From a checkpoint of a small transformer trained on Wikipedia: width 64, no biases in attention or MLP.
Each number is 128 + 24 x the weight over the matrix's rms, rounded and kept within 0 to 255. Layers, rows and columns count from 0. Numbers have three digits each.

# layer 12 MLP down (transposed), 192x64, rms 0.153, rows 107-140, columns 0-63
132119109090148120136135151141110068096135143144131098125173123122156116116122124136155102146133151098130118123159145137109168105130120140158109124099122146133142115140104145142166124150093149
135087157135118068127086133125150095095132088123114138085125126156159138120105090125122134116142110124147127152165108147143092102135121162122097138127115114135104127087148132183112134092142118
130113138188146144130102133097112116151145108138108123165097151120102156130138100137122156080176121166098131146110122149085105154101130134175150101076097137143142161162127161076154129127136150
145083096159126116139089156103172135140176134145156157139121120128117119136091084131185171149111159114130111123104150138150097125130129195145112100159157106145126150162094128104113109116149123
106114117163102122131181138136164129150138114123143117135111104118069159121132175108088107142116161145152149099131145180132129116144104172139132099108130138141113131125117108165091103104133078
137152110175144156149135131091132182148110124134142122168151106122152122093112078145184094146139128127121136178122117109106137154124113147106135120117123136158149132119143157145127083145154147
111136088101141157116129114138112128117124097122130124128108144084145137092107110092132159126100112176130127111117191121180091114119159138168115153138161136110128139164150162089111130125151151
121158167103153143145109129138100102107141134123149097165123116151130122128123089126128097107121092135060150144157125134142102100155101127141132118163118160131161132143142138151120075113102104
157092111122179120128116133101106121116148156105144111163132140102136124126140111120119051114168108117108109157114161104094108123138097149108162103123162143147126123133095108115093110100121142
150162139088106150100123106146113114156122086092071156143138120135097122105124112119134126129110112127100143108132101162116102109106137084087160115180126137095144126153143089148113163099101101
091135145123124130159186131142139147119140109105117104112139189112118171100117126122156081144153127106121105138089158115109110139116149060162121108110151107100082102150112151105106139165147139
143125119139166169093149152156133117147136121106142087152104110132132136130133175133093120123087109154202139096128120130105140052173078129127142167143142114183140148134150129097140142108141127
166095185172150141095140119138102119147153151111156100138108151102183084116135109115088153159119125089126103141122136122118154130107147137164143102112106135133167165135131135146122136181116115
155146174150121098142205159099119137149090114100145087113145141140101126155159147190117125102110109141158114137092124152136099135133119160135123126137116112155125140152081102096141138144151163
118100199129108110139119143105155096090141122136158116094130123143133138142148101125166172118106124107123095117146163152099116127110096149093166109128152105142116158113122160132122151129136145
130128148122144119138147129090154113118097045157132102131116136103127103131107112102138124161101132092096117135154149170141106133152152115116100153103112135087116140138116108186180133090113165
151160125138149124150122180101046101157102143138122131103099118168130150149111152115134112117162123119134132133115146149118152129104116183160107087110102123183102137111188145136142157120089108
101106086148167176086116110194119110097112140136151133108109106058157136111103109117108156117121108092081142146151097135165109140090124126149127094161160114114113108087094123151145123118148135
118090161122117140117153117096089127122114078157137120121114096126105109104129132147154127165171145091123178105106122147127148111114151132157172123139172179100131104099165129151070163129100099
168110140116144079125132119112142143158152107116133129152151147101114138107109121164129126135124118120129165108070151188103140112135105153159139172156127138119116121103167118137197122128160113
115157104101137111116135177124166117094109116106124091104126140125087138105120085118133147156094154145105149105114160106057151080143147138150158114155142112088091142095161099138103165129130143
146136108139120123152129154143156138111096136092145138128154128151151160180117182146141127065133071107103133135157124162190131142098073131123128145107121145115117110129141152156140127131143103
115110126145152128105112093101135156143153121128120143129122077138122121117148079156112124128125138155092092163116165179129120116134125142134116118134137117131120084111132142082095116110116155
135116100126137144126115122114116105140144135116117107119179111081097139107096151111126170146144099152097150167116153159096169102158157109134169118091096189104093093101134129136108131117160119
137122123105137135136094130136173192101135086134164102149119097085115136115119138149068155139145155125165184122114118131123152105129135129107110142133158142166104135108105124108117146149142128
120143153136103144126126136114110116125144161126134071146165141112114112152116164134160168109103147170123111103124154074126170146161117083138158163168137131124107128088119143110106119167134173
153147064135100164085154141114178140087138127182145137143146112114119158110114114107121116141073132143156123144145134160119106129149122120109139119178137143163174128135130169129130133145091125
152129109167134128135108104147143152128139148135098141064139094142113116165137098163123133135087084113160096123110086157110133117139099113151096121141113142165128151134123120154098123094179131
132162140120157113159059158146123132114139109170153129184135136114150138150104093122122151173149127124137153128147135163113135112134155120146142104157110127114149134163120083143123142131105131
134126128070103101163134151166120110144110154111149177120123139145137135125110104114103141133109131130123143123132069117145113127146123126153128114114077112160132120140121115138105086124184131
175132112101138106137143148157084114114121143097092121125095117121107146139111153082128122130120120151129074086129117133129117148165137134160155127163141166103165106130134167145130139125129143
164127145158145134132117125120145111155169044168152080085122143111124135132124088121127104144130113117114112163103134089116133144129124111129110123100105140124129165084107141147132142116123094
145095130122129145155090137163146129127125134123128131115135161068090126152120137131152134124117105142125116129140104108107129137130173134121137107175113116137121159164148145136148164177166186
170104155093121095128135136138128106161137086138090131107121124107089096085122121129120156126109123153147125136106094104110126113107138091106121086128107107120125119169149093097127134191108124
# layer 12 MLP gate, 192x64, rms 0.226, rows 108-140, columns 0-63
143125120125100175135096119129156154157093140152059100110120138154122154151113116128148122098124106122155094143165122112169174096151100122106129103121121146137109135128095147171110120135174152
129132141152137122111202116152109141130163107166105092131107107099117111130133119125153118087128108126132161142126103119075105090127117157082129123151139139095118109117118122122103133110143112
180144077106113147135149192141142123129123120134157116136099138101096096145125134120111134118107098115108139134153118135093161102178152124115104140119137106128109145180108115159120096128102121
113150112118119130110121105098120137135133094151148142128135119144157103140177079138150088115078122083144121067140117090121156115119139124106103098133125128115144122109164108102127171125128135
109120146120147105106128142137137116138161127118118142096077129104111096150131137134112101164135111172176147143163101071105122140135098158121109154130099125084111105114147125138132087182100171
113113191133090104111140126105135124120087144149119165119089137181127187147148118090134151149081125090127105127144122118124122112114105093135158112105106109095153114177124128128155129126068127
128128112148145124131182116124113152111121144148152113107119154140114122125133132085110173097137163129148179144091143104152113097164107116097127133102146137132104178151122150133118154134164121
078144160159109148138111105160112141122112137108132096111098117104109121116068098110125094111115161166121112126140152178157127141152163151165151160105133159133114135148145126154124123142153124
141120161143122110157110135138063106091138142138072136091103120119125128130123128158125123105141145108138144126122105168149068089150169133153129190159102141127150137086122125170134119154117121
137115107101109105117131129120158082111151147116123118097136133109118139170125104141101079155105097131106142161130149118113154092128153106156158146141140151082104125102092098133144183141148111
133109142097111098167139107164121101166105104125100130095102117138108105106143113105103098087107161110113108158115144160172090120126145114110139099124087129110104124130129133105141139207140131
125132149168132138127135109135136102132127151153074101092086148130123098107117098095160108115116087129123109120099078100130080115146097159131164141133152160138154124157123073114084098117141101
146092057134115143169146128125109147121174103120123130138144149115153091125117105089123143135136148135103078125126140109102153106158129140107179148150115147164120105114118132128106103173106072
149138147077132089131134138133157123139113125121136119107142105102100144156127119108120117137145120094148133147095194121131153160127094109164137069098170127144128152180084112128165114124097144
166094177157135124110122167141116161127127093120165086151098086098108131132123131099123121144139140161156151146132143117148109117131132101140098154138104170133157151074119129165105057106130106
175108115117116120138143111148126142141125146169164116152106175115102156186135100153126140133119115175138134108119135110146174103085091152113141189139090136189125112113105125150095095138138117
129137172119094156157119129118114090170124136144129130123147133137152135134113138131132069113122157095123109123109155145151102113173154169110106088140161147110130109155150076118134160114140123
111129131142176101150147130173189100152111104110130153126127117094131137148106138108095149088111165103119127107090097147112137125111091132139102085096167096054113137120101135153155147128118132
157098161139132137129110173140107164129115125161138129133152134090146156099134105141063128106141171096164122146117111117198132134110136132121126143137121133144083096115112162131154097125110082
152140139150134180099117083130154152126152117147117128150131124149105132144131121131086127097102133167114129161101093138161162095125135070100110136095131154135145095171131110151157103129117123
140118156125114180109155120149130117102128115126112151107116105100183150082120114089104112139146139111133117144129155117134117116153120142135150129112101111131136133092127169090142116168157145
124088109162121118147129107075146134110154111143113121128114157103083139144083152125162116109117161134153139138076117066119134102107123143084078126120142140128116157117140164114126153097140122
117108132155182145103130146108121107132115077144122124151083108159140122126141127126107116124144132159132124115137115079117109147099113180094105120114114074165139132129172121122163129130152125
128136122141153128170095105105127102141126137158117155134098113099098101119148128094144143147065116117138122142098078079072098104158092131142134097129151167119145141105116148107130091110119104
126121124150112135114190140122140133136096121163113093113104125158116155104120103113162176153128128110153107145131153109131117147144172142129124122114137091106125120145123110161170118169137127
136147147157124140148162106127127128114138131108121123126126125105117184079167114105127158107113113144143146125145158117085119106111156122073111130115150121125120165119154080103175091112151121
140118132149150088111119124100110113107102114172130125142139118112107103127121139143150114158112114140111133136135135084110100132177131071106106170099140109123112116089122161135139138126115066
128163123083096098139076103140142107135168100154162116138126170154111106134126130139107125127109138125138099111092146107112139137153121144124158090149112138097134121114120079167106155107115098
157121132098167122162181106103122117112151096151121139121167112170142118151143084169158098137151148129156094074111158140058145126089087112165109101106139122153122126140142130126172136172124162
113141132138140147131163125141165124134081129136152073145169138127106128118105138094145115113135139113125121139107134127097142120129128096124162120148130088125161145138110109153147119128164138
141128130120149149157125149146170147115137137155098132156168117118089154124147122126132144145114154149187140107085151077118096142149139085109112140117156080123090146135119130181141092138108129
087136126105146134150134142150116135095151087175119137145115144125149130143175110093126160124151120133160140100109135109112130133119180134122168098128119136140086129134095110170122160132096156
129113143119132085162115168095140129127100140119130130156123083152087109141128134110137108131127121123116126131093083108129103094140115127150143148219158144137145149157161104110150112152152165
# layer 12 MLP up, 192x64, rms 0.242, rows 108-140, columns 0-63
132145097151132127146137152136106135168173152172135136158162147123151083131146160138093104130114102119090106118173166142088144118145118096097134139162114137141146140173135149148100143126167108
151134091106086131113176088120130140112145153130152107124187139130081109105120182132127135111139119129138134091153135140150123122151093139119124112117136095165203120072125124125167157160155099
078122135140189145146160084146140132131119093135112150132124098097137141089155100146185144135141140120119140146125185110169145155127130107125161152144144191156180158133124139119138135152096129
126104133175126113115140112114155086150141103131132146137072123131117121123128137100127096130156100127126147129078155167168079131145102102151181117133126115123131131162134142141099115156129118
123088164098110113113139141088112147116140127131084130136103157143130095098157142185077123118102105146120091111131177140176105130160141157150097140105125116125078114097111126116141122142119113
128118118123140106147123086123092120089144168163134097067127086089065128140131128104109124111129122172171137185110149146162128144105145121135142171099135144116126137142132098132117132159122115
121097102146124120138111108139141102135123109137150132105086131146139149120139143148124103135110143128151131124162133107158115164107132147157162137151140107100153120119134189133125138086064126
145162097146111118124122110171164133149154119101115142118108097142117110129110090129118122142147137113122125137160114157191146133149125163139162146176148134129130125123160102129160165123155066
127119152092136102134077090098120166129090160141161129103083154127114115136147108121123100167154131117105101159163117147111151151104157156140150095131118088147136177146119099099143147118129102
114126120122152110150127127126093111118090105153122169133101072176138127118070159165136185082118150125103107123148107124146102148128135109113132128118097118109088121127147135132128130157121140
143141157145106117101124149092156116099147125119148131112140087098093110129151130126152086131153170134100129101154156106091112134121078114138126091194139099119067145104115100166154160117120120
124110130133127142105109129128124144100144157143157134116129113130081127124092139126130117166149144126173141119127094152126105125122148113068070160068119111135133121143108132074122104115221140
129136137132111096134140102136121104159144123101099151179140168100115164138128147131115160156063138124111169096110116141115140153155134129082145144161129099130073122185132147143109125162103111
132087101136138124110156125151125132130112083106085126132109128142192078143144117169132140141122112193159144120146109145092110117125151149113129152139107155141096120140141178117125144150144114
120187123114172066104108114136086100075103134125157116125098122125141111140098066126109142162130161123138149111194127107124106134136133169166155081167151107137097138117115131150104112117170114
130124178116160131145119074127147120159140168161104126129142174098099103118130115151165143131100134097103149095120141092174180155089137081126106169107134120126119139116109182130100082118131133
145139159108103150093140130127049146135142163124146126131114087190179116164125161139130083136162128116132164135155179126118151147131099110117095101170131112128123134136148086123145129115082097
134123136146113132157130135168131072075102153151111114156121175136107096131113116161148126195141104140153158149149154151161126137154136139135154134118173198140130110172156114172136101141150095
131184141114128162102144151070076138099122169145136136103092142145153146133107147131104112103104151127125142105131066101130120140107122121108095127053132148134147121144160104126117134107112117
124154140191109156136102109080134118129108108112099156102137138158125129152118150118120116108166139055155120135105131158133112190141110136127147145119116102132089119099114102153118153132139161
141121171123125136113139100171096108144138138133098116131168140121135117097106141108099141129116101150133096159137147123062148094139201097147152114141132133107122093094109142133123132125091173
126088114161126142150148136073115140112166139138108120154140195116077138103134156141120134149125121116140123137121123122148116125155162126106109157131143156130102125124114166104150138159119111
098131168129119094136101133145105116086145130122139110158129131134090110121126128112161185142120102181141114108140095107180114129107082116149148128095149124119109138128071138126136101143138176
137103140157111124099125172122120103165153151126144150179142175127132146113089075121123104103147125142139168135148142146127099160137155105068124090119105132081136094115134108104126085112140141
135144134109110143131126125101189175127120111088151164112072119143135131115143133089134109163146146106109094131134146137134117125120138136127110135131128159124179121134130097139175136146166137
090110149129158089155103117154100111143141145144167108108155158182129115134119113151156131145099128084119104120100148147132114124090091134153163113141154120101090102125126130122115118135156109
161124141124160111099113133127113125122137091174092099138128163097133141114107147178141109147120138110114088152122132146115124120144183103130097133112093113092116137117112168146066113132087108
093148105173162126160123113129108117138134133126141133095112145136120131145137134101119167143086147154120116127157143110126151141120093121109115139116155125156083122071136129125123121121159145
137109115070116119132132111180147107139174104155157136149149079111119140138117141106118171127120104147106177122127097112144142175102149143136150174137168135134111128133110157116119105130110137
127138128132126115082157111143150176161123129138118168112149141120146105121117107157147133100130140150128117129111167120108117163114139138127100145117092066082147143146108154147126150129159114
145121107150130151164114127135124120147123132122176156129081120150085145156117157145090111140098119202136092138100148141126131118131091142136094169143134112090160090111116100107140102115120128
128123120111101077118097160117143140098133129162169150145111148136132112105127142102133124151120146137071102121170109116107137120135135120115131143081133125103140141103171166128111125148111131
126121126090076104180179106110180099111130115110154144091123121129095107136138085156155098132127125101109134148143149140145117130124134150112134162134164115145107126104122103140127115154143145